{
  "n_layer": 14,
  "d_model": 384,
  "n_head": 3,
  "n_kv_head": 3,
  "head_dim": 128,
  "d_mlp": 1536,
  "vocab_size": 30373,
  "activation": "tanh_gelu",
  "norm": "layernorm",
  "norm_place": "pre",
  "norm_eps": 1e-05,
  "positions": "learned",
  "qk_norm": false,
  "attn_scale": 0.0884,
  "bias": "all",
  "tie_embeddings": true,
  "parallel_block": true,
  "init": "normal",
  "init_std_qkv": 0.0321,
  "init_std_o": 0.0398,
  "init_std_up": 0.0459,
  "init_std_down": 0.0459,
  "optimizer": "muon_variant",
  "lr": 0.00771,
  "beta1": 0.95,
  "weight_decay": 0.0,
  "lr_head": 0.00405,
  "grad_clip": 2.0,
  "warmup_steps": 200,
  "schedule": "wsd",
  "decay_fraction": 1.0,
  "decay_shape": "linear",
  "final_lr_fraction": 0.0,
  "batch_tokens": 32768,
  "seq_len": 1024,
  "doc_mask": true,
  "train_tokens": 399500000,
  "steps": 12192,
  "dataset": "wikipedia_en"
}
Each number is 128 + 24 x the weight over its row's rms, rounded and kept within 0 to 255. Layers, rows and columns count from 0. Numbers have three digits each. The size before them is the row's rms in percent of the matrix's.

# down: layer 2 MLP down (transposed), 1536x384, rms 0.0459, rows 149-180, columns 0-95
# up: layer 2 MLP up, 1536x384, rms 0.0459, rows 150-181, columns 0-95
down149 094:140135093124155120119090130116183152114114142130088162098147127174097162147150140151171124128088151133116143174148107136145110154111074134132164177116124102182115129106133156138167117147106142134194155136179075117157089134145094099116163124169123101114113130124155128134109118121134124114
up150 089:123126134094101172150146157102159134176138099145113156081158161079095137166105123122129116151114135101135134111111133111140117139134138112085140129152110156120167167086109118127133166163151122113118187120111108124158088127138075106107141127110080145132133129098141142107119160140119119113
down150 092:068115145121106098128109139103100129115170140109127109130112165112129131114111158122153141141128122175117139132100141095129105140141092134100107148174121142152122136158160137119168149145183106136091137128155130134139103155150071156156153144129115154134115113129105140073157113148113093117
up151 177:138159127127121163138142163150127119177144120099079134103146096129137139144151113134116088112165107168112162112113143179099161081120125128117141101138134102173120156111134081136146120133117142161122082100122174153141131147142132166103126120120078093102131121145148110122164121111146140098
down151 144:153156140133130150135133152162133122166126137109079131119157088134141142151147122129129079101180091175121156107111139179108167091115138124126145098128146100176113142106144092143152126148115143163119095093141185155145114144139144147110128134116056103088125143142146110100168114121130135108
up152 085:122118143122104151101108195141147150106149133123139135121137095166116119114115145141143091131136118147080121143108112115123108130106140100105141116138141123111151106140109100136126100150123110192128174156119174129136110113073101157113107161157081144140119121105141099111120123098104116161
down152 093:132160148152116127162095155152156146105121109192128130133111105161124119113154106099143102123114135127143111146125124142151126140135109139144173125155134100181097169086128113122116109147157120087124107123121135131131152121078128120153084104094138138184128130125121109123119092107087188102
up153 104:146116137157140156151148131159118144086167129151146153132118153116157118100099089146161143095103130082140129113135113125135089124121166159148156101142152099104078108150156069101178160156114106142103131141116119160132141093121130153126160147136151055127064124142138151123147118107122133117
down153 111:059113138121093161105149136121131162144100115144104130122158143110143178134151139102135112091101116155113113159119150114194150130115098133134125151102111141126118181121108091137113114132151090126098103136128161107110205097135145148165119129146148163143077155118131119151114104151147159144
up154 099:106111145090130164153152140141124096136114123109158119129075115123154108141133103128130133150147131129108106085119151139139124143117143104147140141109165112098128118139140115143093090141153135087101124133098138164089112108121113123113105137099171082112114167136131105137147116104141084091
down154 103:146110130129130134115112139161131161144141157101130119151081105152127120113123114120137157088135112179109123130091150113151145143127143081125126143156149107156130170158165118129109137129092092123038145125145158139131117164144155161145121141151105133121089112125133147122204127094132146190
up155 090:131134129109113123168110147125118120088123127158146120145158097089141073118120124101124126124115141140144123124136106150125122115116150102135147097091128114119135110152116109122144136122123115130115115132122121135155099149152110123109185135160066150120153105122116140109134076139108169092
down155 093:131121146136140158098121155143122106171093117124120112132190107104151146134132104132135092114106141148129124063095157098094110089134134182118124165154116160106145092148153153127131169150096146089162162143134138144148131151110087115125149148122153108157111150104161117184119110119132128155
up156 084:122140082097145102079136151119137144131172149099119129113132130133111145155088169108143112107129118144120124119156152103124146080142112142099149130111162133110177164090111138162158129141100150128172130102124082180131125156101084159104141174159126148126115147147092101090121119128095122133
down156 084:117114141131129112102106146110144113118115069129124158119161140121156124138157118109119125119143092117146102137086110144163124072147152129099110126136167141112167137133158117112110094120112106060093137085155130111121123157147156120128133121113138161150148121138118106081117144143086150142
up157 083:110165104141131130116155115159136168141157114111157121134153089143164107115088126159104150130087109136142121167098122125107156124146126115091153152127127160103126092127155146149104122137128129137146130082110144142126128139140138135121125142130145120085073160115148116157136174124148078114
down157 083:103119162135159107161112186139120105085103112124115144148144101137133136130197129167133088112111135121094123118145137114116145062136101157127110107126113127159117127096123098126119140109142164182142156135088117105120132120132128125106103094101139122142124122120083091150124123118137150197
up158 085:181111121093148095081128108144146083153127174136166093168173130109183149100132132100149140133144135112120140148145158105166148146119140094147105095076091137116120150130133139114123134136100130118119157132093153140087067121117144143120129113121083106107159127160185177099123156121115151098
down158 076:131184127184130151118084159123128129127119123115138125128099147122116125134091119135159119109126134153120112112109167107099125124093163108120147150131175117186171137126139144149106144143143132141152180125167119161097109123144153149145122100121150111140108137105118112117143174093137129162
up159 102:131093124120141130106116116085107146144139156121169098133098129087146106135135137106129076145111086139115161106113163132126167142109129104136119105102143170148106135156114126145141144117151140122129127088116163123106124193102099116106127128152151105156114128137171124152149141115136151138
down159 097:112131132123136123109153104107117108156141142139113143148095144111072171104103094155127131129139161124153172136112126121127154160125132142131180159098103125124142156093183112132131136069104123125077124125160091165114096142129092124111099132101139107155155101126121093159103142165132158122
up160 077:134165118143117168101117139164122113112123177130129167158134120106125112132119125103180100106150100142157128128100090133143128115136124094120112138098093114133159133126131154174142134150109110121061140146138181150143149111128121119118138102169160151116094150128172146093135154126137127118
down160 082:157171140105152115110088116100127101120080130169152148121130134130134078150144104161135129129116092157123151121085162111156124126140126089149109141131082144146143101079168099133107152176128130108127109112084084138127140096084175118117127127104137137084103107087124146113169098129127123130
up161 088:122172117146107112085123100112127131144141091122099087080110092147185134109049116130139103124142139135162121142136145149110118099155147128133117090130123110094134136124124134151123099161131153141137092142131165095116081135144138074162115096117138130113124173170112107155096131123144152145
down161 091:127116132119092150124138083105162148115096128178095175148156096152102151136138088063088118147152103142115143132103113160130095104161127148144124087112139138113111152143146142113146120127158153144133122117132156103134095103092132124133111137141107111117155113161151112104108101124098133116
up162 101:179092107144100106132103153157113127142178107108121118116118149125130140148125135099147119097113157123094141110130086139072068092144150108137159106119172130109108133103163136106132101136100134147154127145129121105124108204108141143123085110129098126126130095141142113093129125103149099151
down162 095:156137131125152105134054106135153118133131114135103137100139100137118126168123143158139117154129117143110109120140163105113112127105128144137140120139122123126083148104108096123151153140143139116126109124126098164147139152096119079146104094106138046129144138112123162133106097101140143122
up163 099:116129160119118089142123101128131106141173120157123116111114167124097154093135085085141130104176124148131111124123131136150153103140158099134165131116165131148121158139128145099174184125098144104142120118086152137148128185092085109133123132161133124165086114146144165173158109124124127087
down163 102:147134149167126139109147113113114088139150137145174160141097162185110087131181106128152155083157126086135103100134136139094136147154147135126134129100073169183159117107165182097115120082155144114100122138126129155160121173140105107109115139093141137141176100160093137147107118091124123201
up164 087:149095105081127137159132161117135135141143117150146127157153135120139113120094134108182123115094142149117101106140145116103099119103187160154131109139141135079134134152165101108092143150199129108133106162136086126133124106096088153126042118144152104121118143097126161147138099166091145131
down164 092:090124079093162119090186119152138111103125097137156116105105151159099156138075079158136155100133131121146120112149121080108169144161085119173133092139143137130109094139096145094113162117100126111130154138148131148150131167147145106103142147143106133144137096133063145133116135133128117155
up165 110:129131142147129162162120160175115131212109144150176113079150099111152152150152125132137081163139120095116117066102090147119081112111103129131136099152116120134113090135102136091122148121174141126161138144087139112138130161147165107122142160131163124144117119110168148149105179094102115100
down165 102:101094110158093145136170138149114137144110112120118141110137151135158116131093103160153100138096089057134127145154126125057108128125102105124140156134140064155145051119117146126125137141127091154113134139131119174142105134182115098111171122182105142124127111142128110113119167105120138148
up166 093:094124156112140115134133116105142129129170126141159152106155109096171125172145130101129159107191102145101098111151107150136153124095145104134110102126132091093114137102119158142095138123160103139087149112151153111120130105155169120126153143122138106117133143119152134105190120098170053124
down166 102:102101123095134087091144150152121129074124116102106151128113137119113135132106130105131131115168124111141134139133113147188110124134128117103163143118157117155147164090127144171096093151108142153102140122102189112171117146122172164128159127128134146118133147120155127154113142133124150091
up167 085:146103159133111129157135123186147118145167089079097073130152139093137105114151149138140148091113107166120113097193162079120136074118131074149184162155111119125121129108167170145124109158126149154130122123165138119126194095136160140123135139120098149141103105131103113085147135078105139113
down167 092:116107162091179131086146086143132133134116110086184122136138122110100141111138101084145116132146140112091111080116124090120108136115133130136140103146130132134121151102117055148145119159133102154111128135090094106120099108084120172122125159119087101116157100118114141078115139118120132143
up168 089:114105103108146129148158118114093118109145115115133147165105152153130165096138109114167141095171108168121105100163181111133115140148112089113116142186139126136106120160139142162119152097115147117068139145104135108125135084105101133133107123143142148117130214157132076123137131098121120096
down168 091:124125160145135142084114148119155061059146119108120126126089102145173135150109143104121111117168158149119142138137133130143154134129133141131139130139110152111156144126165123158111119094149107078138168125125113090139143149124137137140139150093129132134112114139102143146183117128099143147
up169 092:151100100119164106154118112130150118156138110136112114133120135113127067109164133162075151116176146106158138126105133127126139120119132113099077109132154142136156112166117130149131137107150139131152122131133134159131137150101120152113162103121098172154142150135152149141111124106084098123
down169 096:182134137110110100120107125126114166160109132106117121172109119122158136146150171110110095112111122148185153128125121121168163136145080152113122124141083154189110132134100122120090120133121117124081128148104119134140125133086152153092149154144111121115113124106137133129148109142090113133
up170 097:155151162135126109137101124135153070112098127129148132063129152138121166119172178089122092092134171113160122098119116172148117101127111172117131133137147146151107155136089140134117120147116126132115183114113158124117145113152128153170129111152131072134138105120114131107104140132135132122
down170 098:174124138139086137133170170090151134090169119127161140167169105158123157095118096143117151099080132099093139098161118133124134175159158093100147098125146143103135090150135108142124084085112130100140136101146097114126128103133156159133121133121130125130106106126142113073131106129140108130
up171 104:187118127154165116070102120114149174163154149144183126147155108140134095172125100145113114120111119113135121118148138089114138133145147107132169112163136150107134091127129109121123143144085167120118176111115174138127126168121154143124164105128141153123149117091155138094109132123087145118
down171 101:131161144145117149150112112148149145108112116120088138154144108116140099135156159148130106148111141088138171154149100149103122129172105137093113096121100166116119105121176105152114160109173139139085188135152125138143148134095115161126161107144154131112169070126102067108119146177154127170
up172 079:128119120114099099120090159115119151133160149070119092147136163141128116116111113097137121134142126135101075161132134103112134157123130121089149166157145121128162137085171161122138135124118123127141138122116143138137144132118117164137105185114110114093159134120137099165094121174109163159
down172 087:120101107106125128118117127094119125116158150106135128135127125127088152099115112096110117188125088117128156144156130148106101088130110167160128164136098138123143130100130095147076125139179132174120120124134116113152133072123120125163125134116132115170089156142083132099118129116154151104
up173 095:123171119152133134073119111115117153091177128086142117153140117114140128076102077150108145162173101102103131153175096090144137104132134125104152163149159144130148169175095115154130143141156154123119172137109155114112102121121099109139082122132122161133159131158155117084140110129108135139
down173 099:126106117122138145159156157172127181121107117100124108129117126115111129121085174150126149129102138118179129131154110062150149149155080141137135158141122162124117137157115157143118138161118123106107138118146131098120120131097145124116131146145119131170159114180137115143112102121154163178
up174 097:152149119130140152155148150072115143140139149128126134137124150114137154111111137126133098104129140119132126124117123118095085080109128130134140114121121105116118153176109129123099163151116120159091113174124138131163075105149123114168166180180139096118134145119128115138124132157127137174
down174 098:111150120087137079123164124087123118133180144109123107120086162098143119131143136108131149166158094133122098144128120123102141132126110115138094118125124167127105137176104152191116188156161150125131136109083097120135124145169147171095136106127110141099141139117169131150120104094119140139
up175 105:089165146150145118185190129108149090089137081114150141131123130122139127141142119138126095157160090148095126115126100123151148129084140119148111120100119141187147125111156094134141136145110120138105155150148112141127158127146123119113093106118145161133123123173144105115147112128127096136
down175 107:135116124095162106178117123138148071157108132146128145137181151109130123155158077101072094172182131126106113116132104148096155111075149150135110101155115157136131155183131119120145146165078111124105111166136104122108125127155133111142110112086122082144130106150142116099094098094098138150
up176 102:158127178138105139116145142138169141149112128151101130141126145105146129133149145097126100162126105111147107129118126126162153130099149140149072113156144152121100123082114146172150143129091114072076134078138139148110116134145121161139115149137154122136168113149119128116113106105120120141
down176 101:133131073117122070112134140117125103133123116077125095149073119095122109093137133140132148107130154147161117111173152164106130117077120122137157163143173136141142096077170141135171151125145130110113120134125153157091125130103112103132151130136164125152111135129144143118161119120131142117
up177 182:133116123155140157105101110109115148101102123122129166152092103130142129115144076130106151167127131094098135141082125096100127112115135143181126154106140159093131148169144109107123142151119123118118177113117168113130085089097163131102125112137124107118164111074116134155116147113113156092
down177 166:147118140156138164120104115125127132101084142121147167144079101130156138129148074143124132167118127102109132117090130090102130100126143124185125147096132134103131141148148122108127160147127108115121163110117173101133096099118165123111119112111095121122160104063116135118108118130116140100
up178 106:117099121099141103112154117112124134102141099168151093138160122134114129139143149144140116115140140111153153136125111137121168164133109108118106122146094135164163158071074141154105128122175134151152121146133123114114128125117173156115134129137073115125098102122118104123130172117130159096
down178 081:142141119162101153128149138142170094135115131115105168131117128113090146126111099122140120139107124127149137137119162122137071103123164139132136137153169098112126087148204133103143142069083111110146148111145106144149142106146109114118132127123141126101114131145115110131133157123148119209
up179 107:140161101155110115112125112140148182110090100109132165090155146140114120110154154158092101137132108088142084151139164137155146126108128168076119157101100142146138103148116156115105148166159095137129127100108127100148148133154154146098147120139149163159135126125122118087156130096081149149
down179 103:111148119188096114095157120102149134135079125116148157122124138100111128179161143095105117138144079112115058179129168161135135135124178107092161128108089124113093161139126129099110148163162115155138116106110102123174102129118106146129153158167147137150124094140124175114137157087104126124
up180 101:116104147130121113132156122114144142115091115173149159138127151123134136150158139081165134154152122121102122142145127120120143104098160116125144118150152082134148152111146151121124139133126130118138128111085098134145114142082123141154136108106093110089135145094135130133092105110169150145
down180 102:134116121113082126153157090115101157115144107117138120126139157161138151161132071112150152147163102127129135076155119103131126156117122066084136108159159131128157117145145171124101124138144151126147132138155143092192147104130142095098140118146107148113132116092167093141114104128151111101
up181 096:130117186178115138146125133130121110119118094105133136127122128151136133144097131134131082174108066125181125152125146122110160112099148081128124128109094130116149137153107170199113153128121155121157128130142131104111115143080142145144153144126141072101123126156129126165169158151164138096